{
  "head_dim": 32,
  "vocab_size": 540,
  "hidden_act": "gelu",
  "tie_word_embeddings": true,
  "init": "uniform"
}
Each number is 128 + 24 x the weight over its row's rms, rounded and kept within 0 to 255. Layers, rows and columns count from 0. Numbers have three digits each. The size before them is the row's rms in percent of the matrix's.

# layer 4 MLP down (transposed), 512x128, rms 0.0525, rows 463-511, columns 64-127
105:129168115155113115168128138137121104112083140146141105086113111127158149151121102114110131143146111135133104157152141147139136146109100101178121152156105149089112113101100138158169147112159136
107:128129122115127135133129113086121090083138129128141099150078138110154089114136130132161112175125124138122098156141170107158112099109124107147155137111162107139166124156139130125138128147121126
120:156151134102115123085112129128112118145133114122135157115137114161136121114134150109163160108114078115151129137158099106077132140144126142150138091153168134114126124140160128147100147123190124
099:126167110115104116111138198126142114119096071091133142123126131089136121113133124134119118130169170131114116082123136120130114120127129103169176152175137101122129113089144143099174120094126139
100:144126146090161160140130127098151127136094137123150138165104165121108154080171147147150160143151114094127123148136128143120098155095138150120135105141133144102157123102123132080142085114101134
096:113121077148139127102095079130124117107115088073118144154140102148110123111176128160149141132123164138090079115123098128121111153152126159145136135152137121150159159087179150133154124135128123
120:089136115147135114142132116087132117113094110093101086115138099154133123174138148206143109125131111101130123111131115142123124145148142125148148131162139137088121137168163134133170095193137109
090:134156088116135138127123122130080152111135141107139102093140075137130139155136160102126117150100147117108145144122160141115111135164082129091107165139188123136090121108119131124111141145168144
093:134085134131150142114144116106192121104149097149151130121177123167110160086151091113133096119115105150106134133112088156148116129142120101173138115107119117121139147098132126138096174111133169
133:152106097121139091116138140163162102126149132196103118149130099161116171123152076122103123087147140093150180169102126130157142164126109119142105131122124101152148142099073104146120111125106123
096:123153100131101125152128149099109123124132151127098111146131086133123149145194130137134157117143166107081143090113145089153140156164104125114116136162162110140129144175107127152143148115134108
098:101089106096115156145079129107162080128113098121142111175127119126116107080115163123165161117084119121159121129120111141125155130149115104134092147143133174091126110088168159121146134110133106
094:191109134122138107123140145141115158084165165083136137089154147098139126144166143115070109095133146134121134110122123161128124138106171145124091123126133142160136112135120161150083135127147138
093:117119107096160144137125095118118090090138164111114114171121099122145146126136150140112166144149101128122102064129139107138151132111134108121115174200125112154119112112070128141139121126140127
113:150111122185142149111095084125160115168132115121107108145110126100107164111178144096143198124143148142116165099153131153137117129102113145124140125112116087184132120107115119127131124114128100
099:187157128109106151140163061151165178094135097146117142151149158139117144097150152144094136080128139148103161074105143131147102123162125126117123141120119109101116128147115101166076097119115158
106:170114143121140141120124132109108090141173113150129131155104127152111154130154138126192110157136128135129132102119147091064128073107113118133101122150115134140138108172138131152115120132138168
105:109135095157159151142071174078143121095132121101200146103120142134141136116097114161113092124096134087113145161088154116126091127131156142146126167156140103125133079139142103147166125121157097
090:117155151146166142121153156133162124077132081133134117127174144116106101142166105118120091137142145150133183106145146124150129127133077146095115118147130118142114139101142105118101127151183137
091:147119128129151120108102101105122121114127096103146135132149131142083146103180147129123168157149124137145128137117118130143124104189155132140115100116116175140096151127185141129126151138119163
091:153105123124157133140146126116132125129125143120117127104103118170101118140143121117110187098165141182115114069126162125107107146138146111153100142144164149159142093115161123127190159085135123
093:154120158143086112159138161112164144119102133106146161139147107148113183108098163128125079145079121109132099149135098116142125144150114133117150108092111119099143150137088119110109101110152128
092:110136116137106149149139091119130089153150117127153126147158116134119129072086154154091138125147175136111056146081130161150093100122130146143166130105123087106102128079166117125114144139108143
108:132123142182104121091116119119102095126090145111160121172106160140127164134141143147093096115132177156141157109125166143122093130068099141128070094154107156133142133116137153106091147117088111
091:126112120165145105142128129160128150154150091126118159130140157075154124099128141097094115158120135131104175145134101157135137130134108112141122139141102109122121138112159130160102127143135128
099:088110147151129141135182104137133179118078147133104120171136122094118124143130135177135134099108134143116136147119129117127089110145138094116119118174135103153121120112136137111166095126105138
103:153147098152149140129173126102142149153107114092094149139181128092124094182142109099101131158109111101130116103120122092177104104126102141156131089117125131147111105126133100131140129132145136
091:159149122106148097108114138126149127068119106111110108170075131129160127155133093133117137177149151149131128124144116144163155143096154090159159183139122159137109122113136139129140146122143116
096:133127111122140137157137165143122184093124116127109133129142181100159109132141141108121093112154129141107144155124136154117131113104174144164145119116142153091091139110140156070127157139088143
100:119112115121118124132118117095120118146077131097154134193071128135157104118106155136122137155135093149155129142102162160134164154068124116123107141142159156133157139155094149103090133169119094
097:183131175112084152135145113135138095110129117129096101130123145140117125136148098156105108137141103143142117110170143128157144159112137123125166143086103156099209103124137131085107097101115104
099:125154140089138138136135143110105144110148127131142126082173144135089116128125116093117135126173146119116132084149155174167116151140135156140168100123152103134118134156114142085130075171107135
099:139118144129149112121128142124125140096142149140125182116098155128162175105108134081162085123112126151150116140158154178139122132108133153145169138127082134118132128147103177056151085104095108
103:119104118137152125152093138128119121129179104137144104114096131139149169125134146130126154145090139135123181121099128169098100136148162121121144143122107150099127119124143172121136122134098138
094:127180118135094176115127155140177113133149120081127120139112120131114141140070177114122128126128143158144165123157127131122051108118154139151118124112170130107129112067096137140085127114089105
100:121109135141093170141123104116060126132113150159143112115114118126095136124131135152168156124115132156152153123118115104126102102100092178127149127155121120145137125125149122164079138156173131
113:136120127153121103172146135051122115147126129113148146105151131135131121161102109077138132141121124155150123109113157129132144119098107092132124113132114148132127136106137167129167091144144113
101:122085142164114125151115111125104155148123092191107092161118100114143129136124123141097103103128135150148112097129157136141143147114132118143136143181122088149136085133114167158067137101149119
094:134083103118150124112096081141148138100116123129138101175107102108112101173161133143105150142137133138136098131132147144139125147133126118125128160118142114125113126119146190125148107106127080
094:183135127110117128139111126122128119133139162153133117143130117133142154141158095159136124140107140108137089130112161103132109138095097120156121149179126097148140100128123104104101136164157123
103:082100082150154122124157133159127123140142095126127113161108090172159107147162143159102139113118117141094108158064094098143110119154111152151139137114145143127100134138127099069169169108137170
103:162159102097098153112160114142139094131139122138153156091128169130121160088126116114123134092146133136113144173120158129120104105158113134102169093146096146126127133145133103090151120127115131
105:109138106102114132181072107100118134127072115114107109121156121119108166177117117104109126126125144117163146162094152152139111143140132143154160082158087136145150145151080124128134131141132131
101:154139106101140132124111143092136139136130137136155154112144124139148152097110095187084151162118116134109112152118109128137126116120104137186160143104105134098116118159127105071161153110118115
103:128131153122155106120101161179103190123107124125120095134137166119140127107136147108102114127151142160155137122112111132153107119082158111133141131079160141151111172126136139117117100155081162
125:119133112096153128107112153130170104192117130108156151139104123177117096103115173129150160155109099104125124113122122088090115116147141150129099110126158138159127110140151082145136114138161123
099:160141126122124123123116104073129161132127095125158169096133148073157141132094150136152067144106129125110139106130113130083117121150111126167142160184145157153115137077145154148131150098102121
103:089152130087124138132111154137097142154106128100135112111097106127134107093138147124121119140107172120141135135116120084132159148152139158164131185110133121167110103138120112139143129180093136
094:142174104152133089134131156168139129124085121119106111142118086083150161136158166152116090126106083119114106117129145129126156167100078125134125141144166131135137140121111140136126127113147146
# layer 4 MLP up, 512x128, rms 0.0695, rows 464-511, columns 64-127
101:091117168171104154170162118161131149127117104091137147130160101154125070100152147137152127141134070111123101125105099101101156106096138162078123103118151151088123132125124109108169133092116094
101:137140106164126124134133119146109129157159126108102110096111141158129197104160130124159161151121109133123142165166107142108127102121154160114097091132107161119132152118113105167118142126169100
097:115116102124126138124149139171091107147104138118159107116155124107097159108127124148126115107168102097103117169146130145149183116116114098162141100085118145169174158133119143130133154143168078
102:091077135087115084138134126172146128127186123114113136144126092135132100112126114117139140126155099109068129144124127138139131065110105172184093092106161106121165142094111112153131164131160122
092:128103149118128083119135105126107096152112155132166131107119094114133130148105094118102120112131148081157118143140096144092118107165094129134151123085112162130135093100092135169122144091146147
116:164147144130118155109148172139144083187153105172160136155093116144125129109164073132106117122122109142141101148167158104126133126139095126143137096094164173113144094082113102119109141135148093
092:103109148134101101175163116147139101148141104103109109129112157155145139151149094150152191108138118109143140095153145117128114095152107090183125111131152161141084098120141113142122152107151108
093:125144146116115096180091107120082119108117122094101130133087126101116146153140122132142102108134163099104139127174151127075114137151150143112121158116130156136130151136090122145119093115121071
116:139138130178143163114167085145134084126127067141076133145105139136125141118134085110124170164138130102125142105154119123111139141110145126082124152091167131157091127106114091130122117092137092
097:112107129126164159081109132170128080119185151142130144134123083148118115098169128132163142098158134123097081132162149127152102133104161159124177148115111110083153139121118106111078135121109157
098:100137113094157127116185127122121151154125131135182161084139101133130149154130096174087131130142094109142126160190155140132118110100150122103156109110127149146152114098104102151149096139116110
105:104145136125167170152134135138136131120118104141155137154113094156125107142177097112126174138103139101124100141196163084125158091134105137137132130148112112077129117118160116085114160131127138
095:128160144143132113053124085140122114118167124087144164111118192152109115131127153154139090084154117109125156151150157092109150126119131138104120129083114165134140131116182112126128147126149074
109:164119105130156125090129129153148130163160117121115097149131146115119118082189102137145154129129130125108129146118164142106172089108139096104116136118139100110094083120159105138132160143145115
097:068144087146116165179119118157120132113114186120107170153146137092120096096144093140125143147125134111140107163116103136086141163127126178124102131112146126118108106075144115143134129155089114
101:134089154119155143117153139138139163129147106104094125122139121082127114147121141146138142088154141158122095178150113130127140132099151097129154147155100127129126103091176094114112112132122097
104:113175131117134134145134153155118105154128126128157135127116162180127106134130163127094143128146108096100119151146119130111128137137108118123124087100133170144150097140120103178110159116140131
101:139111121094128189163159125159135110124163120144141124116114094138100130134145084099132130112137115135120107133119156124106103120132113154101139159106167128124113110110145117155114110109143122
088:108144127124161147144144190128137103168143132144127147155089098095097156124112144099142116128120116128131131111182168075115151162130117121093148098124178102142137116124130158097146130098116116
090:111124136106097150103084132143124137115129174149125174185168105099158139125137142119110102108120151080150107135116085125117118104100100140095122126138099122137145107123108114121126101117133160
099:134137111185125103101170085135149104139114133128149102123114131092102094115141124134111174143166146127135127084103122121119169105110112146112118115123117158119145190104179098162111180142075114
088:121103099111140153124144167138118125098146113168118098128107096116124124136136086121174094146099123126194137133139154125063155133127099073124099109166125151137132113112142090117114116075116116
103:116155122134104168135138121133157098167145082093117139120139112146126133129121123130108135128175111156156123126154070105109119141144089150107104121116135154133112125130140142142073127146153143
098:143152131115114126165134150096125098121138109122150071161131115200117118092133134151141158105163104138132139114145180110099150128139161109086129139111139172151126115129140091107142137130105160
099:103125091126139107133102154124137100128096147141158166070107133146137115130142083119108147140154129137160123132129119132080136125099124144109116127120144146124113141132174120131064117101160059
101:140151106141131165132115157168124132153162117127088095110126123173104118138114155108102145145111120108129096116138141135129136099103097115115131132065148120123152156075126107175159136104131108
104:126170099159111152166171133144128148170110129134140124063118164116087113106142136138117129115124111115111124106109134139077107124123130111145108090137132130112117130083103115121099132140170129
098:091104139122099139119106136134113141124186162144124102128093136127121112086120134144113160159172102144098112126116123129106130101109106107145129104096158149098147131107083123183150116167121148
103:117163151096183126106131102119127161104151122155156121166150124107092123144127069100124120112126156137164147171115148109118177151142185101084153063123139192123127108097150081117119125127122095
095:125125083139125124182101129150080099127144134145131138097126076151105117102163082112139122125137131092139090126121153114102157117116088152101104102148112173128129130104115122148125134104141165
093:133110149144151118106092141123119148127118134152120150153124135130100131148170136165140155115110127117150104160140150084144125115137109080087144140099098130138132104132155129122093132085116097
103:128140125166163159185109110115136092124121134163105133092107116112107096120100113129112168101106137114165143138115149165108121120142123141111073109167139141104138120110145145129098138077155100
103:160112151179124101098139105115116110132134107105075128109108162142103137100162121106121141100109155139173125133117150085150176120139123140120101097133128133130138113153105083121106193149121099
099:112081112123116170169165162146139081122171133133129094141124094170135132111118094134083149102181096157141090138114132116087112080106076165122110115151133111113128135099116116149104140125127104
099:110119104131160147122149134126187129142153101079070138121103129118119122094170102151156156115132104127117088120137170159145115115134099178107130119124145103128095107094140108112088160125131100
106:100111098112138118146104164148105133137132090140115098084112117106118123113135110094125163101128098139137103124162136113136154097126122205110118103177096164089133095099199108163130171114130149
104:106136114142108204158132131145142129143138114114128106129177136110110080088101145147070124121125131122111106126164147122108140075140133132153108117152142164146108131152174132143145124133114135
086:114134119094117126172164156155133120170211096135116132112138111134153141111101092106143082085114141146133147135154151118113124164135129107159124058117105094149112151130144102134158141130122148
091:073086148142152124165138097110089123106127151138108156099113109118104152140157135124117134155148145123151141100132121128126114091151121157097161129083133178109103138126149144143067110093153102
099:127119119099125123154123120122116084122163153158141098099153142102109119114129082094158083089135104119146122083128147101117166139152122109116104125129105121180131081137112139136132104102115108
101:106133112115139163112107146161121151131125116127108131164117118167116140157133138100120151134134114112156085074136121154159132100119122147152148098129123109095137107120094118207107116142111133
119:147121099158159179143137102176122105108155104134132159134096140113128137123124134133119127106112044093130108146134119127129160134136094156098109144125102143135145090112124139114137169139115165
097:137146102148117137149128134192111131160136124134119102115131129100118142129140134168103104095125111101104148152158136142094111139140122150100103126132150140129112154121140115139139155117126116
104:093123100103151144094114095114124074161117134100136148121124098141135169157161099106135130098136073143098129173155138145099178142096142120130150143095105136117090113133095114099134151128135122
105:118121113118177134152093129137151114153131122115122136157084170148097167096176151111103139117161117139102081150161165130115128121138141177127083116120121142140111104155110104123092165141157090
097:074141146175126115165149123163136117142152121121117120112135124098108113135150090096098128134132127124100096081140098118143119086098105127140122094112104136123156150123135115150152096070078136
106:148127135128141132128124135125161098141086149080159110154089178128136154112144124131148106138120118074101106104168100135149162104128110094090136105101142141157147129096140140143123146161121104
091:143123182120133168098128111143093155121086117083133149086131187078109110128129152095102135125161134110151127177158119140123126114136176142112149127168113157148112118160174117104138137120121091